Weights of a small GPT-style language model, trained from scratch on English Wikipedia: 13 layers, biases on query, key and value.
Each number is 500 + 50 x the weight over its row's rms, rounded and kept within 0 to 999. Layers, rows and columns count from 0. Numbers have three digits each. The size before them is the row's rms in percent of the matrix's.

# layer 4 attention output (transposed), 512x512, rms 0.0417, rows 292-319,356-383,420-447,484-511, columns 448-479
098:521534453423528542518563468545501519463475546464471470607576591543444532527485544471415490551586
095:507505472558435534501383520487469437429490405433563388459534441538526530445490523521579507457510
092:505472509576509481406450496379512399493454419557404479507481432522533528520532412486425561510420
096:547558444595484459510603477469533434458484431493462482470484460529540499522509386452466526453477
092:533391541468491564552445530448472560526495484611498525446521532550552499524405546548446517503572
096:568529472526419472456432445458471462518474463512446524610513460554536436484451495521521541507501
098:496488603464469525514460525458470535492547551463521486459545502507500443593447499510493502493467
091:458540440443436557489540521534501494434527506439457509520445533528494460509500552589640478460478
103:486484453503589426489486531497465515489489490484548468519478519434510508534454503532475572461481
096:493494495422554523524543599520474460505525561506454497591458473504629421580514536573464546471543
098:546559487570595539481513567495501547480504520508423440468546547469461448597480552506529384413450
095:506483427487547524598524489594534505499520524454519491591433507526617509507544524502535510485579
091:465475570476582467474515548490533442552563487570494338524554489581468488579502564544490535534506
103:505552478429500494569496554461468465554611427493494568636509394472543424477532524555571407587476
095:549534506514468495475539536419512609495510545425576488473510545546439453487467556499563523498516
100:467441593507485477446516492533502404411515507457502428466413399533422524454406445427575523523517
101:475497514472441496516478526446579449574553463487540554478404449514513462550469413528515571514511
098:468457449536489456492525561453419497428518543540468610527496522573598516488514464508441498496484
094:622512459513544457562568481460494406566471603539447511413474539462423459421485479525464507462466
098:439619436577500609538499490431521453538535476448480493487469504512530571495426526521569491513563
097:416449450460470520388446547442496460505510357401515512496580419510561523529532529541499501544423
088:495539504447433506541433431501430521512516516432504489532553499530407479536539477459561410455490
099:565496528503471509453546483491526559434444518496521591478412492458549533466483457393474457533501
095:467501456498436575531471558575462364427481433586592558508516425510572431542493439496426509520543
094:507505485424452536541482500473539575455441433497527514426557497441488467479515543457535414561548
100:462507446483366472610555557489481549543440532473552467565515474463407475579450463489569522480536
090:537468499459465514470586423444428520497447474564561464467424428582405526587557478388507514537441
094:529427494484523419453492537568436524490629570443492569561508458528541479536484515481461471524505
105:548443527475548526518501462401430517486432425466459459598473507534510492471444512406455523487442
101:483481496523449481375522538443520547478534527353505580513568547396480466490508409462550455539495
095:482438458581456486502484419538482479508536468489508551467460559448537460518562552602497476504506
099:569457578448492559408443666397498401464572509509531492466484503499501394549556535470539446528544
100:350482482524507470485464447494563555621450455452475495566573436475454495498515436600452408519447
100:385454561501442528524522453535481592489418479540592461489542518506436517474548473521382544569522
102:511453413526449555541554408451581531558436391504475447460560545537533565467461551431459564432541
094:472451537575482518471481490607530602525470498544509562473549447515490452531502500485514475498545
096:497537483422522494445521415413486540495589520518438535529556577519520504522540559420526500435565
092:597415448512504424509651581396446501604455459563557498529619514471526506468453547528533448544532
103:489429490489494484475549567552527447553434499472564529474580494525451452462494473517556421566563
101:526620585528448422457500547431359496512475554487568511433470581436448493522536568412418460571476
099:493488511426515502527538560630473590483476517519502657473474526422506479431424436404519435464513
098:458556505472467433494458503529516532509444539516470400360515488493546467411446528420431441471518
106:488518502532465515477443516505486459452441501413529423494511412500448488609480514557573476511484
096:513525436425591502366445485488519499545575479502466473513491551490450484594563598585478484467595
100:483485471534551466555550484519474475505498494482471514484538544508427505452497498576522385482502
103:569474495410497504497535503494561521469380458485474474550540479589357449536497404539548473489511
092:409524455500480491482547453562592464376464552491555416528533451518485589502404526494452491514572
100:552433459341524440433503491590541519517479514492413397449545511418487385469567502442501569453396
098:473559548486430465587483456559468529518586450542386528537489527537520483570525548423468401469507
096:509541525414486585421577526444470453542533543455477517452542507621603493493443463523481572370546
099:422582427448468444533518533422548483535465499436516576466496526554462579557520493530518470537493
099:483488535577536459443456419492525580528500441540483506562617510477479596452517473430568518451567
098:509454515545524505506370475461419484547540525578561426502512487508615454520518524544361636529472
108:555481551471561580456592511418446498563564451538543450454493489518400549571504379499489503492478
097:535471572481508372522501448413549481549454556442490503508661544439567504486449534460554456470550
092:437496560505520546525498566606500524570500550544498514488447604507491429473538553455538542509473
097:413554449527511498502534531553587570495427530524525471406357393536476467557528473574524419420545
102:486443469462511538545477418426421499434611552525455527485467453462546401495529545460451499526490
096:546484459448428579613428506488557556563485494488566401539526456647482524519523485551532466606587
102:378510453484486525523431474513537549534528536466456518442495426442450412539493514528452545471453
093:520485460579509507487564504461514430491540518471461633486480500559395507492555496592505492489550
094:432511504523559536553541478497487505518547442593540491493524482475532448538549504381490516393526
099:470428463509593491504404411413447447557582440496502538547439418512488485497594466550516438526487
097:528453513461490463477446522391445371604542568569500557480502490429524523491511520466522471554586
097:457536534628533524604367512376573522501501544465529473476512481569524564474462413499501459422450
112:464520506590526476505379565595497576467572527513511526475495514532513585439556527511590458532517
104:546487391513500439603469466516584537479562520539530466526481513537492575496504508422550497438568
093:412482513607561490404600505441525567414409536650534487497569511499485548486490511463507441478535
095:578469479457492463484466575472503516398440473466466424475412404574437565533510461459528556429473
094:437488535552523520519499545538479492482507477406533526504515557560500505479483572419462570403463
101:465477383416442422476453567514455573488514489458436495451419445347452480478590548505485440506474
102:567423512529353572482572486449478503522425536530478564541515570526519490575465539530467503560577
106:442588462541496586521537460485478504487465563494534458515596478531496492489512497431561468541469
095:492541511463545509557449472485572393469507556602446560427476438446571458476519479508422455473425
099:517536500578535609464418499511466541462493467539478503463512440566544455464435532414569549515467
100:558550528591455476450462498517513541525527494474506465577507572457524581445503456439460554421475
095:515482450579592541552504465538540528507519533607521519546565537465422515485451536589463434397530
094:457473500465539531554488476487523557490566466514514530462417460482526547450494538492487512479422
104:545536510478494435372525483549466487508490567552452437549539437383555445475611448507518499588548
100:456558544426521485525581468515364520524510500505480444550471463477536517427458593468517508521413
095:422507540491550427529596488512470503524545504432463563465441479433552512407445463455544490569517
102:482504474485574447509421547611453525443493483491475541456498534477518522411482528509486530554454
102:577531476521505515449519467563551544543520459434448429400443501479413491419491474441391488489467
103:446437474466509574400510486453496444560492453551620498449545467541607497468529566487459521442546
099:443479517545420509500379527373554484544611446527514486538520407445538437460520500493556536456429
101:493444481459672402498531541571505522521527513555502474525453523519500532530452585514480511565541
105:502513586417605426525585569586471483438488528477523468514502507455534473516453485543452474518433
107:544466508541484438508495523554528499462383494569548519556519499430549609507490483507508436540508
099:452495530483477449480598470509521530517397479482529460547531495502578456511560423460597529481460
100:527448482428431477475566532530468451572549522474458470536392490543534539432471493528534506455438
100:461565558421489467451476502580492469461524573434463495549487586436538555461584575498420536592528
097:475551572582525504509468504529538490531504433471503503477464445484555504480554516530447535498540
104:515508477481480511468571588551490494499445493439522401464497519515478414474604424462474497550535
099:518519561488461584574486380509386477534453531532525541533503522551442538549457443480451540599403
108:443548576449416522514452418478543514491481519475560516557518520461522512403502534543394598526480
105:390433474474443553542524540475574398574509405519447439594527482510523445567482467495492582524384
104:476554544579457457594483497494546400500522493408540533520499562517439441484512463490495427491634
104:449491420526527543463538500450547533510418460523376522475401585476403444474561518484507501514591
106:506554548547510515539480526558553383437468481626465521552539549464472526434479478541539526516500
103:496517506499545495596496539521597490397586547535525477547513498461548501472502549514464449478397
096:533494504478538488488461488476466539503379528556481480487517560522580486467490521440485617473460
103:455490580459556452457557469391573512540646522450528466449481484499451505480428590493624546440527
094:550499541427447506576498523518520521554455492527579555500381489502494432517500405519499491554439
097:452586519462496532494447490504573473490547556372498441548589580499550485538567537550525550473508
104:503540475570498508595524581508475463551411599489526444466496474520479422544516498504533572554509
095:573451448639527507453527514466564440411421449602535476527463401472456454444482460629469464512591
097:514561481508549498510535487569453447528574505481451445463537495503490472491454522594514492405534
102:549516414443485541539466482508568536447496549498385595523433552579493565461566441477529430540490
103:472493456547534471436514531522459387562514371518605555590505510474457599580459558527439557552512
098:620508467469561436435499488420497463458512562554515490486459537501545463501535572535515546460438
104:443420495396458527561378547488470509431477507487511460543511543509519502486435513536517497489471
108:485542557520477409557555472517522584415466546467404476453511504417468595467470438525570515576494
# layer 4 attention value, 128x512, rms 0.0306, rows 101-127, columns 448-479
096:516498571424482522386444519476568481439492538533573477549451555477430523492536436513507559486436
093:470432455410507463477546407547586589483532556465545554456536607542547501536490462448559594441475
105:443559592454501413515447540601502497447592596494466507421523534541504479487430501555542457530533
096:599539505603509534451522585544485502493471450504554464514533580397515578434452549471494428558491
100:504516431518605528461383565544537523450519477460410499474571516465504527446522605456529547529426
097:544472404565472588517484475596544411414518584539415498462494534497411534532522502403477571393409
095:468546532537562470405483406481506561461572507516567522508517530573508512460429525571487538414572
097:629436564414529469451502391638490553563563480551545576564515530447512540452542551574442464489474
097:496417433437454538471461562467435454477566409447496520501552554463411513498525512515500540567501
099:455489505464439473392411451523453334531469392494565515493572508543602451431508480516520434468426
099:511543547505566535486403425497440536642501524510548524520551620522547490474520422508507545478521
099:486589499482529546477490456488542565504522539468485476451513479469501433410422510538556453537525
101:459501470449529423474446479550453589478492467517482470502547542507542467521448518507427550495543
103:459498470460508476478658455503460515484524503543451472549425484526571535533451477488513542448578
101:467479547499510502465473510514467533544515488549574526514538435467445499502520523483558473567448
103:459473546519568440443446542558504490457583484521624551480449517539538494481486506505446467533527
101:469545452496526510509558532589552503517565482499508437472519546462510528390531584536465477475550
096:498443538541551486542498487447544537535458508509602443448516493547566513532604506532498477513547
100:466404452428542496529459393501486450469512496598509466462453456472453397487486553566530413577485
091:483489537511551465453485430464374502497453482512462517481479443427427454553517438410491496495431
093:486521510496541395507570541507537569511527424496523513488487499531568512543536534537534475510498
096:495490463603462422566492465591401486537479478478536516448469498500544484537514513466528493527507
098:523415469515502533475567491479490538547607598488528424430481413543512511530497589589417470435529
099:505471453564501510459470474440473558461464581566494492440563477561432485469493597519490552388425
101:527522539489477498424548543548592516519515519417474541543592438472566432388455563465547488503471
102:512520507458500483426495532617543576547475476539516531462532491471482511464636509520483463377620
097:617459584483553517502420571509585495463466430476452434532529492478448451490430457494545517452564
# layer 4 MLP gate, 2048x512, rms 0.058, rows 0-17, columns 448-479
102:601545467535582460547512502542538543541440570482521492472637480395430573609565462457516558536519
099:543488543537504541545446448506502509444477424475439561507512371513518403497478498480490550506555
098:565424462480461489421519419426430441566524535447428425545471386547480511488400548499496486538542
110:480519464516468469508476580570386554476610449540513543531456440557497547574479498433523549565485
097:465467531498458492524509493487567585523485502525434542505455452530518582403444639524438489489515
099:519493526522494471498428474545427584441452508537559568566495526506441442592500485448476465506512
105:508476517517533515474547479431539578447478489524506485521507475482481512476532522500500454499393
100:472499595354552454585481459510543443527587397508488486590463499463407449457586508504536515436454
096:577553492526512471533570456400475564599531441497549460476594537554431467498592540396550507491612
096:426535459492495452508484562459459524475569453494489536588568513559550595419570322473518452557400
098:560521534530458447533530571426547479450468463548448475540457369498601474586486576516392478509445
102:471474516494446500496511534453532497474531471465458318530521492408538576586552571502575466528540
100:456456527478516472482440468440438518558482439533452441549563430402527457492640482479589575484631
099:478505575465542536562522433496546482535520613569492459509456471602526561508542451569507448536518
098:494408453515483399514553622532522428517528514538416488480518472512473514583493412480594493464447
098:540422576503545536446452516454495514478431619509564455506335500475495525515524379489552523543436
101:462552597452489515515505451456493421513444479436474405556452519518460542453601555552468400527511
100:576447449504558536470366518478487558504431499392440444488480535505549595514473465474424497391448
# layer 4 MLP up, 2048x512, rms 0.0592, rows 0-17, columns 448-479
104:492462496488438422534457470512533505506455447583433446487451474524491516469514480548446491541559
100:445431505501566547422551520547482530397442535466403472555550419556554472495544512477568518449541
100:487503548442381607508481487583639462463543545417515508530454531493495557429529579539517610433505
107:565523466512473444547508529475484523471457446471580438598607569506532534521544538480453570487497
101:525495489522558501526499540459484532486503457468509574404528535534535462500509435436484514560512
096:493503441570483448441531520466503403584484495551501519520496478500479519547574466446428485490529
107:513515555509542408498494523521593526489457551572549470456471550543464508375510511432519486537501
099:457559511368477496468519584479438465512487514501471508604576569491477517465419534467412507479583
093:539503544544435512417449487478407527556506489581559528494542452493561550501541585526503524531527
100:511456471547479467420451546468503560570484450606444613478493454489540524425476567514478534498435
102:546548484533407518480405489440463486488505495490587525569390475433481606455458552527489538542587
103:532467498431518433468585509422448538548520491480497498498547458508541491468549567458533556467404
097:483483426594552434577558538417511616465457507480539520464437492423457447533515480506455487412435
097:548492546462524511449540471453515426583442510555486521518480562502426427547466434436493488539475
104:447467559565415557562501558562545488438529461520490568516481539447477488491424523589491513441520
101:497493424451428504510478506495436499474497534502479487517482439421546565525472540540532457435589
094:485523478498491496572498432485522404532477489418470491608478567495480490445454508502431532463512
099:554499486538413455512532508418384474529510471491534513520443551531452454458406490381522605487573
# layer 4 MLP down (transposed), 2048x512, rms 0.0424, rows 0-16, columns 448-479
104:434422474517472492530464492414500477446513448515436518524415506603574562452460465583514566504550
099:567534578549450582506506539509488521523505511517492575485505508515510513512471400579437548476471
102:434601400484454492574515487491486420417531576460488448438549510526603462506371431441558454546428
103:469527492486458563435513437499479479515455491479504417441508539508484564486447526501472535492481
100:502590519435501523552517451461538560533548481480429548561511488481533528527574532530533510518572
097:477510445474466475531513470460459460509511533531522436519459501520564464488493417503544462552444
102:501520496502529519545499529497530575493616464528564337492559550638471483539487478525397608528508
098:525527556584545523467488545464561563511500467433523499493462500459558533566522502484436487520535
095:505439495532571576532511474448502495559439436549490587449516560438481531557424506506433484449473
100:517455517449455492590516480520452509436523539533456453534425527556457450545498531429494501523502
103:636481523484551525502584519541498480440484532542512503452505544588515429507509547474556469525505
105:563531474426470501529462544535638415578519491632594547449521521574515467442470436526575571522483
098:488525529502464573549530510590497458466431531529523471545480543566506556423493482517481515488554
100:388515568529440448534478488465424425508526558466491459534460493390515481409470462561458546422441
105:570493477540416478528466422445466510509496585500475624495494547494460515500523514502486473461570
106:547516480535495513523532429586460571531544400397465509502517494445511560439474543509397572535545
100:469523510486523565508514614576513504434406433418449465448502472631518432512499477539556472427607